From a checkpoint of a small transformer trained on Wikipedia.
Size: 10 layers, width 160, 2 heads of 64, MLP 448 SwiGLU, vocabulary 8192, 5.35M parameters.
Architecture: RMSNorm before each block, rotary positions, no biases in attention or MLP, untied embeddings, normalized queries and keys, some layers without attention, local attention windows, paired heads, gated attention, capped logits.
Training: a variant of Muon for these matrices, 230M tokens, 7181 steps.
Each number is 200 + 30 x the weight over its row's rms, rounded and kept within 0 to 999. Layers, rows and columns count from 0. The size before them is the row's rms in percent of the matrix's.

# o: layer 7 attention output (transposed), 128x160, rms 1.45, rows 103-127, columns 40-79
# v: layer 7 attention value, 128x160, rms 0.352, rows 104-127, columns 40-79
# gate: layer 7 MLP gate, 448x160, rms 0.309, rows 0-37, columns 40-79
# up: layer 7 MLP up, 448x160, rms 0.32, rows 0-37, columns 40-79
# down: layer 7 MLP down (transposed), 448x160, rms 0.2, rows 0-37, columns 40-79
o103,099,156,226,155,223,156,172,179,248,171,175,217,203,217,233,231,136,171,200,172,177,213,168,161,265,162,198,208,180,187,166,230,208,194,219,208,199,218,177,266,247
v104,104,220,170,189,208,194,235,118,193,209,182,225,235,236,186,201,210,156,214,190,182,173,242,160,221,200,221,185,235,188,212,174,256,184,210,224,204,206,170,196,223
o104,097,171,206,181,217,189,201,212,186,168,230,162,212,198,244,203,190,250,140,158,214,224,179,199,164,174,226,195,204,192,225,218,248,208,255,179,166,184,179,199,285
v105,103,185,159,154,200,183,184,229,156,241,224,222,147,215,191,202,211,212,225,202,178,261,184,181,243,167,221,158,198,187,172,286,215,208,198,222,173,224,204,210,174
o105,097,223,144,190,193,170,185,211,172,273,228,239,203,198,174,248,140,159,221,208,186,216,197,180,192,243,167,183,171,194,183,223,190,292,205,227,168,187,200,227,217
v106,109,187,221,190,185,219,229,174,204,187,192,150,241,207,284,196,230,156,193,166,206,136,188,235,190,237,216,197,147,188,170,225,222,237,209,164,189,148,191,194,192
o106,107,157,158,179,155,227,238,194,171,175,119,208,233,208,196,257,172,205,169,201,222,183,210,116,176,197,233,189,210,179,217,200,191,109,184,218,141,199,225,207,188
v107,107,156,202,183,206,239,217,214,188,231,167,174,246,208,206,204,177,189,278,234,147,176,170,185,197,194,227,225,228,176,136,168,176,197,197,197,231,220,158,220,212
o107,109,229,235,246,233,239,235,145,191,204,109,142,216,242,193,165,206,230,253,172,215,200,197,249,170,181,200,212,188,191,142,171,235,245,252,195,178,177,174,184,200
v108,111,168,243,166,160,196,212,194,198,148,185,233,171,164,175,227,173,238,188,214,158,205,193,182,225,236,189,248,186,204,240,218,197,194,241,196,207,193,156,288,190
o108,106,229,192,221,226,228,196,180,232,230,194,216,193,170,198,177,174,170,215,191,169,166,224,210,257,201,199,207,233,257,249,190,178,222,193,184,217,206,240,237,191
v109,104,158,191,228,223,162,144,264,222,190,184,195,214,206,184,181,206,181,149,149,214,180,209,220,201,212,240,158,189,143,212,249,137,179,158,163,202,200,144,197,206
o109,102,218,175,166,164,167,183,228,178,206,343,166,214,180,172,181,164,198,180,148,194,206,168,175,209,142,188,173,164,235,217,197,243,185,266,133,179,250,217,198,191
v110,101,156,167,188,179,201,178,167,215,183,225,183,247,221,181,238,174,229,221,189,172,255,251,257,223,223,167,218,164,135,178,179,155,227,189,156,249,230,211,210,203
o110,099,224,273,165,239,184,187,202,212,220,161,178,210,235,192,171,160,206,164,221,233,216,227,237,178,231,202,217,177,243,240,180,232,193,206,161,163,221,181,189,222
v111,101,157,178,243,231,150,194,258,220,202,256,187,199,140,182,138,229,248,169,208,212,188,247,198,155,160,217,200,214,185,177,242,222,227,226,172,213,149,165,181,206
o111,093,201,199,134,181,228,235,169,206,168,203,274,177,151,152,202,230,186,203,172,167,208,204,209,207,168,212,192,175,185,236,258,203,188,217,197,152,228,209,165,249
v112,104,149,222,244,202,237,190,202,191,203,162,211,187,261,219,199,204,189,204,203,204,195,131,223,206,192,180,193,168,240,197,198,234,210,213,178,254,156,213,189,216
o112,094,264,204,185,164,245,207,189,237,219,196,218,182,204,250,224,197,217,255,171,270,186,183,213,225,176,174,251,167,204,161,262,181,196,201,182,206,192,218,170,161
v113,106,194,197,215,202,219,194,191,199,196,173,181,206,243,200,197,189,150,150,188,201,181,189,204,160,196,227,294,194,225,247,190,214,197,176,190,161,184,223,189,189
o113,103,162,182,241,173,201,209,195,193,190,287,180,236,213,238,200,177,192,198,203,203,160,154,223,209,248,208,251,204,204,229,166,189,231,221,232,232,203,237,215,215
v114,111,225,177,188,158,169,241,196,169,182,158,226,189,212,128,190,267,150,216,187,183,183,218,166,186,187,217,213,212,158,210,192,153,204,233,242,243,129,172,232,188
o114,105,156,166,207,180,210,185,173,216,245,241,221,156,178,196,196,212,191,162,228,180,190,234,210,227,198,184,186,221,223,205,175,206,190,250,257,186,153,160,174,190
v115,109,212,247,178,198,182,237,181,143,213,244,230,172,183,237,185,208,236,195,197,176,173,233,200,181,278,190,203,186,205,224,259,162,193,186,239,228,250,233,224,201
o115,103,191,215,171,184,155,212,165,200,203,233,158,230,177,210,227,267,112,188,197,190,202,242,210,218,151,194,183,189,231,198,185,152,183,176,233,264,189,223,210,208
v116,103,190,139,194,204,234,187,217,167,230,159,222,253,243,226,198,210,197,200,179,145,204,177,181,226,170,181,208,223,208,204,226,212,193,252,212,210,200,198,213,201
o116,100,210,192,216,205,180,187,233,186,213,180,113,230,147,223,161,226,179,182,212,179,206,174,190,204,216,203,194,219,214,170,204,211,221,250,201,185,215,228,214,209
v117,103,199,177,231,219,230,185,171,198,232,173,240,218,212,167,230,208,178,215,194,221,277,224,234,168,132,206,216,231,238,217,194,171,238,203,136,201,168,167,237,203
o117,098,191,166,226,189,189,234,213,199,207,225,232,182,192,221,189,193,213,221,239,188,254,221,197,182,258,191,253,174,245,182,194,190,183,173,161,148,176,163,191,179
v118,102,189,229,155,210,178,254,232,193,230,180,221,241,185,224,234,205,184,253,204,178,179,227,121,248,178,104,224,235,197,194,195,222,179,232,189,217,221,208,175,121
o118,103,171,240,187,255,214,237,192,276,206,210,201,204,168,174,203,188,199,156,203,216,164,194,221,199,209,131,166,206,164,241,176,220,233,121,152,249,160,192,217,212
v119,106,180,171,210,189,235,182,170,243,231,180,261,225,215,260,152,187,228,159,209,324,208,196,164,234,249,236,203,189,227,177,157,227,199,222,200,203,175,176,201,201
o119,101,130,195,178,137,215,216,184,188,242,118,172,218,122,268,201,175,168,211,169,185,246,219,180,231,207,199,212,189,202,198,201,183,226,214,191,166,230,186,188,185
v120,108,170,225,198,201,161,221,228,167,178,209,209,193,237,243,221,157,187,188,207,205,252,157,217,258,207,126,189,229,191,212,206,258,212,124,168,174,153,252,238,215
o120,108,212,212,180,194,161,216,229,273,210,183,241,248,269,179,188,181,174,172,185,219,218,173,160,174,195,227,166,185,192,224,172,188,180,200,213,213,241,248,259,185
v121,098,215,138,208,245,194,213,180,234,143,178,202,231,173,226,177,201,166,172,205,192,233,221,241,225,172,175,218,193,181,163,194,236,244,170,267,145,191,179,188,224
o121,096,243,178,206,208,190,217,184,233,188,173,207,260,196,134,176,192,200,180,223,190,160,201,267,185,190,264,212,217,155,142,206,193,236,202,197,153,244,193,174,216
v122,115,185,207,250,231,221,252,240,196,193,174,222,224,188,192,272,169,173,164,269,225,164,197,208,205,253,176,169,156,152,184,179,177,249,219,149,182,194,255,247,219
o122,114,158,210,238,171,247,158,183,253,184,235,202,230,218,226,232,198,213,215,187,248,200,169,209,153,171,162,216,234,187,174,199,187,192,207,171,207,199,196,191,165
v123,103,173,152,166,217,164,212,206,231,208,185,244,205,177,157,198,147,200,242,285,254,180,218,210,211,203,244,176,159,195,185,143,197,242,240,193,163,246,180,129,203
o123,096,196,157,161,203,194,151,175,152,165,174,217,161,204,194,155,217,172,243,200,242,208,196,155,202,251,256,188,207,216,223,224,173,214,152,160,162,190,230,198,195
v124,102,219,230,231,182,178,188,192,199,213,193,195,183,163,252,132,186,186,217,130,172,211,198,221,161,197,230,218,147,161,208,205,223,220,231,202,195,188,203,197,154
o124,103,215,172,219,216,255,257,208,145,229,161,174,211,178,182,140,197,227,175,180,193,210,165,190,205,229,174,219,193,268,176,224,238,172,194,157,195,215,221,218,176
v125,109,174,200,196,224,208,183,201,220,227,152,144,202,224,203,185,151,184,122,156,200,166,192,217,249,214,145,193,224,212,163,204,143,235,237,159,225,184,200,201,149
o125,106,210,204,217,197,221,183,223,169,142,132,231,156,197,216,171,189,213,203,161,176,214,118,196,219,188,160,227,225,197,186,223,192,224,209,196,156,160,162,190,213
v126,105,215,201,195,198,159,248,216,197,165,168,142,203,150,235,198,193,189,154,274,200,209,165,213,170,221,236,183,165,208,199,269,174,189,234,212,248,237,216,226,183
o126,101,234,234,168,190,217,276,153,193,247,230,147,209,185,203,227,235,194,202,215,167,187,188,180,157,221,207,144,159,228,192,249,197,194,172,261,191,194,181,198,209
v127,112,210,110,200,230,189,209,197,214,182,210,190,191,222,176,155,197,212,228,174,212,185,129,222,216,203,243,167,225,174,195,183,214,188,141,181,211,211,220,156,216
o127,104,160,189,215,167,164,160,230,166,203,215,182,186,220,219,168,220,236,280,200,210,180,308,185,157,198,161,190,198,172,235,226,215,218,210,171,212,179,190,201,222
gate0,099,157,220,203,237,177,234,186,226,204,234,219,182,246,234,238,210,221,284,160,221,282,220,209,204,198,190,201,206,202,206,205,161,166,237,166,237,214,219,190,184
up0,102,222,152,227,201,197,207,113,190,229,193,162,198,175,195,112,169,180,209,195,162,213,231,179,206,195,210,208,160,201,230,175,217,183,142,239,192,192,229,195,157
down0,104,177,187,184,244,253,181,173,241,163,144,221,233,193,223,175,227,218,128,216,190,163,190,193,208,137,189,201,219,214,185,207,182,192,211,204,185,230,204,212,235
gate1,095,149,167,175,205,197,163,193,212,184,241,217,210,177,199,216,249,174,262,135,222,200,161,218,227,195,185,202,230,160,188,222,227,176,219,156,178,242,180,247,173
up1,102,229,204,199,173,232,137,222,231,230,176,215,201,221,173,209,192,145,220,235,166,167,160,190,242,248,261,239,222,204,150,183,155,226,255,242,180,230,204,195,138
down1,093,193,202,195,203,233,178,208,171,222,187,198,219,256,179,233,167,247,250,213,203,164,201,173,174,184,212,197,197,243,209,177,160,227,239,216,199,192,165,175,199
gate2,104,152,237,182,174,270,240,236,240,178,202,216,184,181,257,197,171,200,193,208,186,209,214,204,229,140,197,209,186,212,217,217,225,227,181,217,229,185,208,187,160
up2,093,202,186,161,195,191,210,212,236,184,226,177,235,187,193,156,206,228,225,172,212,223,253,222,194,196,204,173,240,193,199,206,210,220,238,214,172,199,191,175,257
down2,093,121,198,219,229,211,239,226,208,199,235,208,155,195,241,186,190,224,282,207,215,116,190,219,176,241,167,223,155,193,186,173,192,231,180,186,114,217,219,141,156
gate3,106,136,228,201,233,231,199,202,205,198,154,206,134,242,174,199,232,191,163,210,161,198,261,213,214,181,178,182,185,183,155,240,189,203,223,244,189,184,215,185,170
up3,101,260,176,169,185,215,240,211,206,182,197,236,258,170,205,242,171,207,219,233,264,164,234,214,167,201,220,132,168,192,190,201,208,147,220,223,205,219,236,197,268
down3,102,203,193,237,193,194,134,172,207,186,205,218,252,166,220,211,230,198,216,162,208,173,181,177,217,166,219,225,196,187,187,168,185,231,221,213,193,205,231,239,181
gate4,098,180,221,247,201,276,201,204,210,188,219,233,259,185,229,193,181,224,237,173,224,189,193,203,219,176,193,203,246,202,205,254,205,207,203,196,231,221,180,152,193
up4,099,184,195,195,141,223,166,182,236,216,185,188,200,191,218,255,201,175,173,222,213,210,243,257,236,189,208,160,179,240,175,204,188,236,256,214,216,207,151,207,194
down4,098,216,219,210,139,226,201,226,175,226,159,191,186,172,195,196,184,195,226,197,149,212,175,211,223,265,177,244,198,224,195,190,189,172,234,164,161,195,214,173,172
gate5,100,170,220,170,162,172,208,218,222,160,233,233,128,200,261,232,210,212,105,218,125,221,167,213,225,193,212,189,194,237,140,187,206,186,221,190,244,240,216,159,179
up5,102,205,210,252,165,243,250,173,194,202,262,185,215,190,215,245,177,266,305,247,156,227,170,200,242,192,233,153,200,211,220,154,177,199,213,254,166,214,132,213,189
down5,105,184,181,203,201,193,211,238,223,242,358,201,155,202,180,196,180,200,179,233,206,181,184,225,166,241,186,213,182,188,144,189,248,244,253,189,200,190,194,243,187
gate6,091,181,180,205,190,202,165,211,222,231,302,261,199,273,205,196,191,201,178,169,209,199,150,226,210,168,208,233,197,181,219,236,200,201,212,236,217,175,204,154,139
up6,090,186,185,210,183,199,214,146,192,242,320,170,146,190,191,158,224,164,189,183,184,243,200,188,259,139,181,184,196,206,175,212,199,166,176,208,169,227,157,180,223
down6,091,195,213,246,215,178,221,189,188,236,238,216,185,241,190,146,207,162,217,178,207,244,267,189,212,181,212,225,214,204,132,218,183,177,241,193,162,244,202,158,165
gate7,112,150,213,188,244,155,199,211,223,196,164,227,204,264,192,176,153,174,215,170,181,233,194,231,180,233,160,185,220,183,179,222,268,176,242,213,189,218,157,214,159
up7,101,205,203,223,173,226,199,175,175,201,182,194,164,155,199,261,187,182,207,170,220,198,203,216,211,208,208,217,184,142,208,214,174,175,116,215,196,212,209,190,218
down7,105,218,179,174,184,223,210,142,226,209,180,174,215,125,161,172,218,214,139,211,149,136,215,228,177,160,278,183,209,226,161,180,210,203,242,187,195,274,232,162,213
gate8,103,180,228,216,193,203,238,220,175,195,162,193,173,233,192,207,218,231,221,151,234,230,163,229,176,138,178,187,218,252,212,215,208,217,238,187,212,280,153,211,236
up8,097,218,172,195,194,223,181,212,215,165,195,201,215,163,194,200,230,230,146,215,205,226,189,213,191,131,183,148,257,168,194,182,217,251,134,227,207,213,171,176,176
down8,091,211,181,187,207,253,163,171,199,209,97,168,202,145,182,207,249,214,170,239,182,193,225,218,211,153,212,189,216,187,161,231,169,228,229,234,182,210,224,215,208
gate9,090,196,223,190,187,166,214,241,178,230,183,205,206,178,236,218,238,194,159,158,208,210,205,241,184,224,168,206,242,236,242,226,206,263,217,233,180,268,206,241,230
up9,106,214,195,229,240,190,189,182,184,212,219,226,223,272,216,212,254,209,233,153,234,202,195,212,123,209,238,206,241,251,269,191,213,250,179,218,222,206,208,200,189
down9,105,193,175,195,153,175,275,194,233,213,239,248,207,189,145,217,205,212,190,159,193,216,228,213,182,167,177,194,154,197,258,196,161,191,117,196,168,245,260,221,194
gate10,092,217,215,226,220,205,211,216,215,187,177,175,178,200,190,221,170,210,193,196,223,154,180,233,233,181,137,215,201,200,142,191,236,242,172,269,231,248,205,137,178
up10,094,244,191,204,183,190,271,203,244,226,168,162,172,204,248,224,139,218,180,254,194,203,170,219,173,187,213,196,225,177,193,193,163,196,190,186,216,202,226,195,177
down10,089,215,160,201,185,163,125,252,163,194,211,210,211,171,144,243,200,208,226,254,164,177,229,179,229,185,198,147,226,243,203,189,238,221,176,239,171,193,167,206,260
gate11,099,256,257,162,255,225,215,221,185,183,212,186,185,227,187,171,239,205,164,186,229,220,211,218,189,189,172,186,151,184,174,209,257,188,165,237,198,214,182,195,158
up11,094,236,225,220,201,225,228,223,188,212,166,153,156,200,182,238,234,199,211,242,223,239,248,251,168,206,236,164,232,189,199,206,206,190,214,229,224,168,270,148,161
down11,097,192,182,206,172,220,225,219,218,198,270,155,238,180,239,215,183,184,168,193,204,199,237,205,220,237,151,154,201,204,213,184,242,176,193,203,299,207,231,184,201
gate12,099,214,232,178,207,182,259,200,168,210,133,251,240,193,230,199,164,242,210,184,243,178,190,181,283,233,169,216,204,206,193,125,128,216,182,223,203,184,174,207,189
up12,099,228,202,217,200,210,163,168,212,162,179,235,204,209,153,175,185,238,206,178,202,218,218,162,184,190,220,215,220,219,256,193,129,195,220,208,221,167,165,158,150
down12,094,171,250,248,199,152,234,170,154,111,240,173,247,207,203,165,133,215,184,184,195,231,194,187,211,260,180,189,202,197,181,205,212,198,159,241,223,145,209,218,209
gate13,098,178,186,199,241,239,251,185,195,204,151,201,214,172,167,200,227,181,215,218,225,221,226,213,202,239,199,224,157,185,201,173,251,158,154,143,237,232,213,252,174
up13,103,225,138,213,231,222,224,233,214,140,185,154,206,197,167,243,183,152,183,194,252,202,187,185,222,151,229,196,154,224,203,163,181,190,212,207,154,245,228,225,169
down13,103,178,207,222,245,201,184,166,199,181,241,221,230,154,144,218,194,184,182,172,219,180,203,218,209,150,202,220,204,213,206,182,192,186,197,189,188,231,237,180,236
gate14,099,221,203,210,171,140,191,194,142,252,157,183,228,199,200,232,185,194,185,221,215,258,195,207,213,209,267,165,178,236,193,178,171,235,169,220,242,205,189,159,213
up14,094,165,212,177,181,235,185,251,217,143,221,173,201,198,203,234,230,217,181,220,167,242,243,181,221,175,153,170,243,199,191,190,236,220,243,207,187,207,183,241,237
down14,092,204,190,210,251,178,215,191,164,222,165,195,224,183,187,213,134,133,161,123,208,249,218,209,181,223,194,196,195,207,240,217,188,181,200,247,182,244,190,179,225
gate15,103,214,210,220,244,172,218,188,221,193,175,194,215,208,191,185,222,229,168,241,248,249,201,209,207,197,220,236,184,244,213,205,137,195,155,184,170,248,278,200,244
up15,095,228,202,184,195,184,237,192,217,207,221,239,210,196,169,212,219,160,194,159,209,198,217,160,219,222,199,182,150,183,211,156,205,215,149,191,250,207,200,166,225
down15,093,152,272,200,219,198,182,235,194,186,279,171,208,208,199,209,217,202,223,208,207,215,219,194,180,206,240,159,250,203,188,189,223,183,207,241,208,188,196,191,145
gate16,106,192,224,73,175,192,206,245,189,192,197,227,195,175,242,223,206,163,222,223,186,214,208,198,229,132,153,226,217,127,209,190,217,265,137,149,235,195,142,196,229
up16,109,168,251,274,216,262,201,220,184,175,201,207,158,199,251,206,209,185,192,153,206,219,156,212,214,225,185,273,209,211,156,228,222,224,164,224,186,228,211,250,180
down16,105,191,132,190,191,177,176,180,181,208,220,193,194,214,266,222,210,174,155,185,164,189,231,151,152,211,232,197,200,159,219,161,179,174,197,166,245,195,212,199,192
gate17,090,184,163,159,166,238,188,161,221,195,221,232,144,178,205,206,186,212,243,194,161,198,262,225,198,194,168,175,237,186,163,253,202,219,219,201,187,140,200,209,173
up17,094,234,128,180,187,190,197,182,181,192,186,185,180,210,153,195,183,199,219,247,207,221,196,220,233,138,235,214,178,209,193,198,196,190,168,152,252,210,186,187,194
down17,092,228,212,191,250,223,200,126,204,190,171,162,168,175,220,230,182,199,176,165,157,163,199,178,161,207,182,183,206,229,192,242,156,221,224,187,210,210,234,214,208
gate18,104,158,176,228,209,177,236,196,167,216,157,189,230,152,198,201,229,177,178,209,192,225,147,201,252,218,203,259,189,222,179,247,200,267,188,240,219,168,232,236,134
up18,106,216,200,169,170,169,209,223,187,202,187,192,191,156,176,215,228,159,169,217,210,203,203,178,276,149,226,180,164,153,194,200,241,194,192,266,244,198,292,212,183
down18,106,212,194,231,264,192,168,187,220,218,251,183,238,211,219,221,150,238,232,175,196,196,152,229,186,155,217,218,225,226,211,216,131,208,205,204,236,251,161,167,208
gate19,100,186,231,169,239,169,184,233,149,227,203,183,231,202,234,181,209,188,171,187,173,161,212,222,194,197,192,204,146,163,229,226,230,219,196,253,213,233,225,215,218
up19,082,242,180,159,207,146,199,148,251,264,188,194,161,207,190,223,209,213,211,264,233,263,220,197,205,203,208,176,188,207,126,220,124,140,247,209,206,212,212,255,218
down19,094,231,197,238,229,194,219,205,223,166,239,197,286,190,140,243,172,194,209,224,205,248,161,184,175,169,185,196,237,196,150,235,212,190,243,177,221,224,180,208,223
gate20,089,200,196,230,223,159,220,157,205,184,255,184,170,206,235,205,146,195,211,143,163,233,190,185,134,197,202,253,174,177,217,192,197,209,174,214,177,188,202,177,234
up20,091,220,176,151,225,221,181,212,186,154,223,169,193,185,213,212,227,169,181,215,229,209,237,249,209,213,184,200,260,235,217,202,183,215,223,192,228,214,170,242,233
down20,094,206,164,240,167,202,214,199,224,181,174,210,191,175,204,172,218,163,157,207,177,176,206,198,166,210,254,172,199,262,173,194,236,210,174,224,164,166,211,206,164
gate21,100,224,218,220,193,128,139,159,173,233,175,239,175,164,220,246,207,211,191,182,188,245,173,178,179,208,243,207,177,199,212,221,207,145,205,200,154,222,149,211,271
up21,098,176,215,167,173,217,228,212,206,202,165,208,238,174,155,181,208,192,177,243,199,231,184,166,246,202,233,188,189,181,218,166,143,242,251,181,215,247,183,201,152
down21,105,190,241,220,261,152,209,229,230,232,249,178,206,198,206,187,198,221,191,192,276,217,182,202,232,228,191,218,217,204,192,180,197,218,175,274,245,215,196,149,187
gate22,104,200,220,160,197,216,194,179,210,227,158,190,179,167,169,225,229,138,149,207,230,204,200,170,208,194,198,230,205,219,197,185,216,212,172,184,198,224,214,217,201
up22,112,140,193,217,166,194,214,182,164,157,150,188,202,169,240,185,128,191,152,199,248,162,193,247,179,213,223,161,201,261,197,175,200,244,246,174,186,252,217,187,205
down22,113,208,150,166,184,204,211,186,202,240,203,187,173,236,165,204,202,195,244,230,245,191,214,163,183,252,155,132,180,182,182,211,253,212,230,175,224,166,199,164,193
gate23,095,183,209,191,225,237,214,208,167,234,175,184,212,184,153,251,147,194,197,175,194,175,194,172,139,237,178,132,226,202,209,225,178,225,240,208,216,220,227,195,223
up23,095,213,208,182,232,163,161,217,166,190,257,162,210,185,146,201,219,185,221,175,167,205,186,239,176,230,187,248,211,252,153,205,168,167,191,194,209,237,272,213,206
down23,100,219,184,198,206,210,173,202,188,211,245,229,196,143,203,188,233,199,180,180,219,206,189,226,177,174,213,219,202,219,113,211,170,207,227,126,183,247,194,144,193
gate24,104,203,182,181,200,192,171,203,191,173,239,238,217,183,282,176,228,227,228,179,202,181,151,188,241,192,164,211,172,245,224,179,176,256,200,144,201,195,187,189,226
up24,095,166,228,196,158,208,234,201,192,236,222,220,201,178,149,205,200,186,150,230,178,209,145,234,183,214,248,208,182,194,172,174,135,182,234,207,169,225,205,166,217
down24,096,211,231,198,198,140,245,211,216,156,147,237,195,186,207,167,143,188,181,193,231,244,164,194,212,245,268,196,215,169,207,189,200,172,202,209,232,195,186,201,215
gate25,094,226,191,211,180,161,199,230,237,233,237,249,192,168,193,195,150,169,173,152,209,233,159,209,219,257,206,235,188,216,215,179,234,168,285,207,249,202,179,177,232
up25,101,234,173,163,251,198,176,197,131,168,276,169,189,210,170,224,186,216,188,205,253,265,197,150,225,212,192,282,192,221,170,183,203,203,197,194,150,185,226,165,233
down25,094,217,218,179,219,213,171,221,201,172,224,226,184,202,193,224,227,161,192,194,179,203,213,209,162,224,260,230,189,215,219,230,215,215,203,185,228,171,163,219,211
gate26,117,227,196,188,201,246,226,203,217,216,156,203,201,203,169,193,189,255,239,204,183,140,183,213,215,233,189,173,201,182,211,182,230,222,161,212,283,182,196,176,251
up26,106,179,181,169,148,252,203,193,215,236,212,209,158,164,189,133,208,189,153,134,203,242,194,195,181,209,165,187,191,199,218,183,235,131,156,214,172,160,218,171,208
down26,111,213,204,203,279,243,205,199,212,236,265,171,222,177,201,212,221,217,180,239,197,180,174,215,156,204,247,196,199,201,211,239,232,212,194,225,224,150,167,200,196
gate27,112,201,190,183,213,168,229,180,222,210,204,184,183,153,198,146,198,190,179,234,200,250,204,224,204,221,198,191,283,197,214,266,240,228,235,115,179,202,201,162,194
up27,103,186,170,191,187,239,218,204,227,154,228,218,218,153,239,179,220,203,196,232,206,206,181,199,212,172,218,128,220,175,242,171,184,148,243,157,209,213,157,246,190
down27,111,224,200,217,182,195,216,168,230,156,148,192,210,198,171,177,206,169,150,167,219,244,212,217,186,192,254,141,229,169,279,213,234,135,204,193,153,202,201,188,171
gate28,102,155,176,179,207,202,209,176,186,210,223,203,185,201,213,165,209,173,255,230,228,275,196,194,218,223,203,215,209,203,174,241,186,204,228,155,228,203,156,181,256
up28,101,215,230,167,129,189,149,255,155,198,157,193,202,210,160,203,195,204,159,178,165,167,199,200,220,197,167,272,166,232,180,150,193,185,263,212,254,209,195,192,183
down28,100,234,166,197,196,170,197,173,190,225,218,169,203,159,205,120,214,248,187,207,170,224,240,199,174,243,208,228,206,227,221,191,231,230,212,194,184,180,186,195,255
gate29,103,185,247,218,247,208,223,205,221,188,179,176,188,165,171,199,176,253,221,251,198,231,160,168,227,170,180,208,150,252,212,223,218,229,193,196,204,247,166,168,205
up29,094,214,218,198,218,248,221,221,231,180,197,258,187,210,170,210,131,191,174,129,218,191,177,239,188,244,161,220,199,230,209,189,177,187,201,159,225,229,200,179,235
down29,093,209,287,179,210,198,173,135,156,238,218,129,227,167,202,233,200,238,200,216,240,224,188,180,194,195,157,189,221,219,146,186,178,211,182,239,164,170,196,166,226
gate30,103,213,185,175,181,191,169,269,175,216,223,216,224,250,181,181,196,155,183,119,190,184,220,180,221,219,246,222,178,177,159,231,228,127,194,218,200,218,199,171,157
up30,098,165,208,172,214,195,192,158,155,181,213,150,217,176,240,165,206,213,194,196,222,191,235,200,212,206,204,235,185,167,228,194,240,246,270,193,170,204,211,188,202
down30,098,206,170,247,237,242,204,202,259,168,231,208,206,166,178,167,128,235,244,174,204,205,160,190,180,248,194,200,241,221,202,139,187,251,174,205,181,217,193,266,191
gate31,097,241,224,176,214,169,193,173,136,189,197,230,189,227,243,226,188,178,141,197,205,143,226,203,248,218,208,123,185,255,199,227,234,196,203,197,174,220,251,193,181
up31,093,214,190,185,200,185,235,212,198,249,174,238,218,207,225,197,244,202,233,235,209,198,244,188,201,206,245,219,247,202,233,168,204,203,228,152,179,244,164,162,225
down31,089,143,130,197,223,233,228,212,166,142,187,211,223,221,189,160,188,197,182,295,186,187,201,189,196,162,163,223,157,140,173,173,203,217,208,203,205,212,210,185,162
gate32,100,193,232,189,231,188,192,206,200,222,197,201,194,221,231,189,224,176,202,212,213,194,229,186,208,217,193,206,174,153,180,173,196,131,263,209,204,219,185,173,223
up32,106,213,180,230,186,178,221,193,204,232,163,214,231,241,265,183,127,209,182,195,290,184,167,149,193,177,223,235,167,215,217,232,189,194,189,203,183,243,183,198,214
down32,102,190,219,225,255,226,203,183,154,230,167,231,227,266,214,189,165,259,191,203,204,217,244,204,182,194,171,201,187,260,256,190,205,142,198,200,164,226,152,206,203
gate33,110,237,192,201,200,232,248,190,161,200,243,255,178,199,209,186,243,221,215,194,184,178,189,267,213,181,126,152,212,214,201,191,173,208,185,246,199,225,232,188,159
up33,105,197,242,212,202,189,179,160,224,152,201,172,201,221,233,239,187,218,151,195,200,191,170,201,223,213,203,199,240,205,179,161,178,135,272,184,215,214,193,223,195
down33,104,197,203,181,234,147,147,194,236,212,228,155,176,159,238,187,180,193,214,202,201,259,175,201,202,236,213,227,247,150,211,217,244,222,240,190,222,225,211,214,191
gate34,097,141,229,238,178,235,246,114,209,182,197,194,209,190,246,201,210,163,181,225,242,169,203,188,220,196,171,203,203,212,229,249,212,258,228,215,187,246,233,145,185
up34,094,139,181,193,198,223,212,162,170,179,206,194,164,195,244,239,181,224,224,173,220,121,193,243,195,128,189,207,231,203,228,172,205,219,238,199,239,194,178,144,166
down34,087,193,225,235,176,161,169,216,238,187,312,200,178,198,200,177,230,134,235,165,212,185,192,201,135,184,220,184,230,214,168,173,231,211,167,208,171,145,197,165,207
gate35,099,208,183,211,203,181,201,184,234,170,199,169,180,208,239,240,179,202,188,197,203,215,183,230,212,199,220,181,281,246,240,235,211,179,232,199,179,211,282,231,206
up35,099,168,204,206,166,210,205,202,225,221,188,169,225,132,198,212,249,186,225,181,240,175,226,209,189,232,214,188,207,172,253,184,268,176,209,234,159,196,175,180,226
down35,104,204,151,181,232,224,208,241,132,219,210,215,161,224,184,235,187,219,219,180,251,191,207,197,171,244,172,226,183,203,224,188,166,208,177,181,176,186,255,239,184
gate36,101,139,249,266,235,175,157,245,216,200,179,173,215,247,215,205,191,212,213,175,182,192,222,184,254,193,174,203,213,187,147,197,173,202,185,220,266,214,195,184,186
up36,097,201,195,148,223,211,205,146,236,221,208,180,217,197,160,162,150,234,203,233,203,183,182,144,173,230,228,186,171,195,209,178,242,216,233,184,202,175,194,167,164
down36,100,221,206,207,187,175,173,232,222,226,151,238,212,222,171,166,173,157,183,203,155,186,224,238,251,162,209,202,197,304,205,219,194,210,249,231,177,187,199,171,197
gate37,102,166,185,207,194,185,172,222,224,209,166,154,168,247,194,156,176,211,217,166,238,215,190,195,227,216,208,186,137,205,192,236,198,167,233,218,192,216,197,125,182
up37,098,196,219,153,239,157,191,211,166,173,219,148,242,259,160,211,171,221,197,213,193,244,143,237,156,195,218,229,166,159,225,174,185,190,199,235,233,204,168,177,193
down37,097,197,233,144,191,219,195,171,227,238,199,213,185,231,227,258,231,140,141,191,188,195,230,239,236,150,226,133,205,184,159,163,181,251,193,206,178,168,198,214,209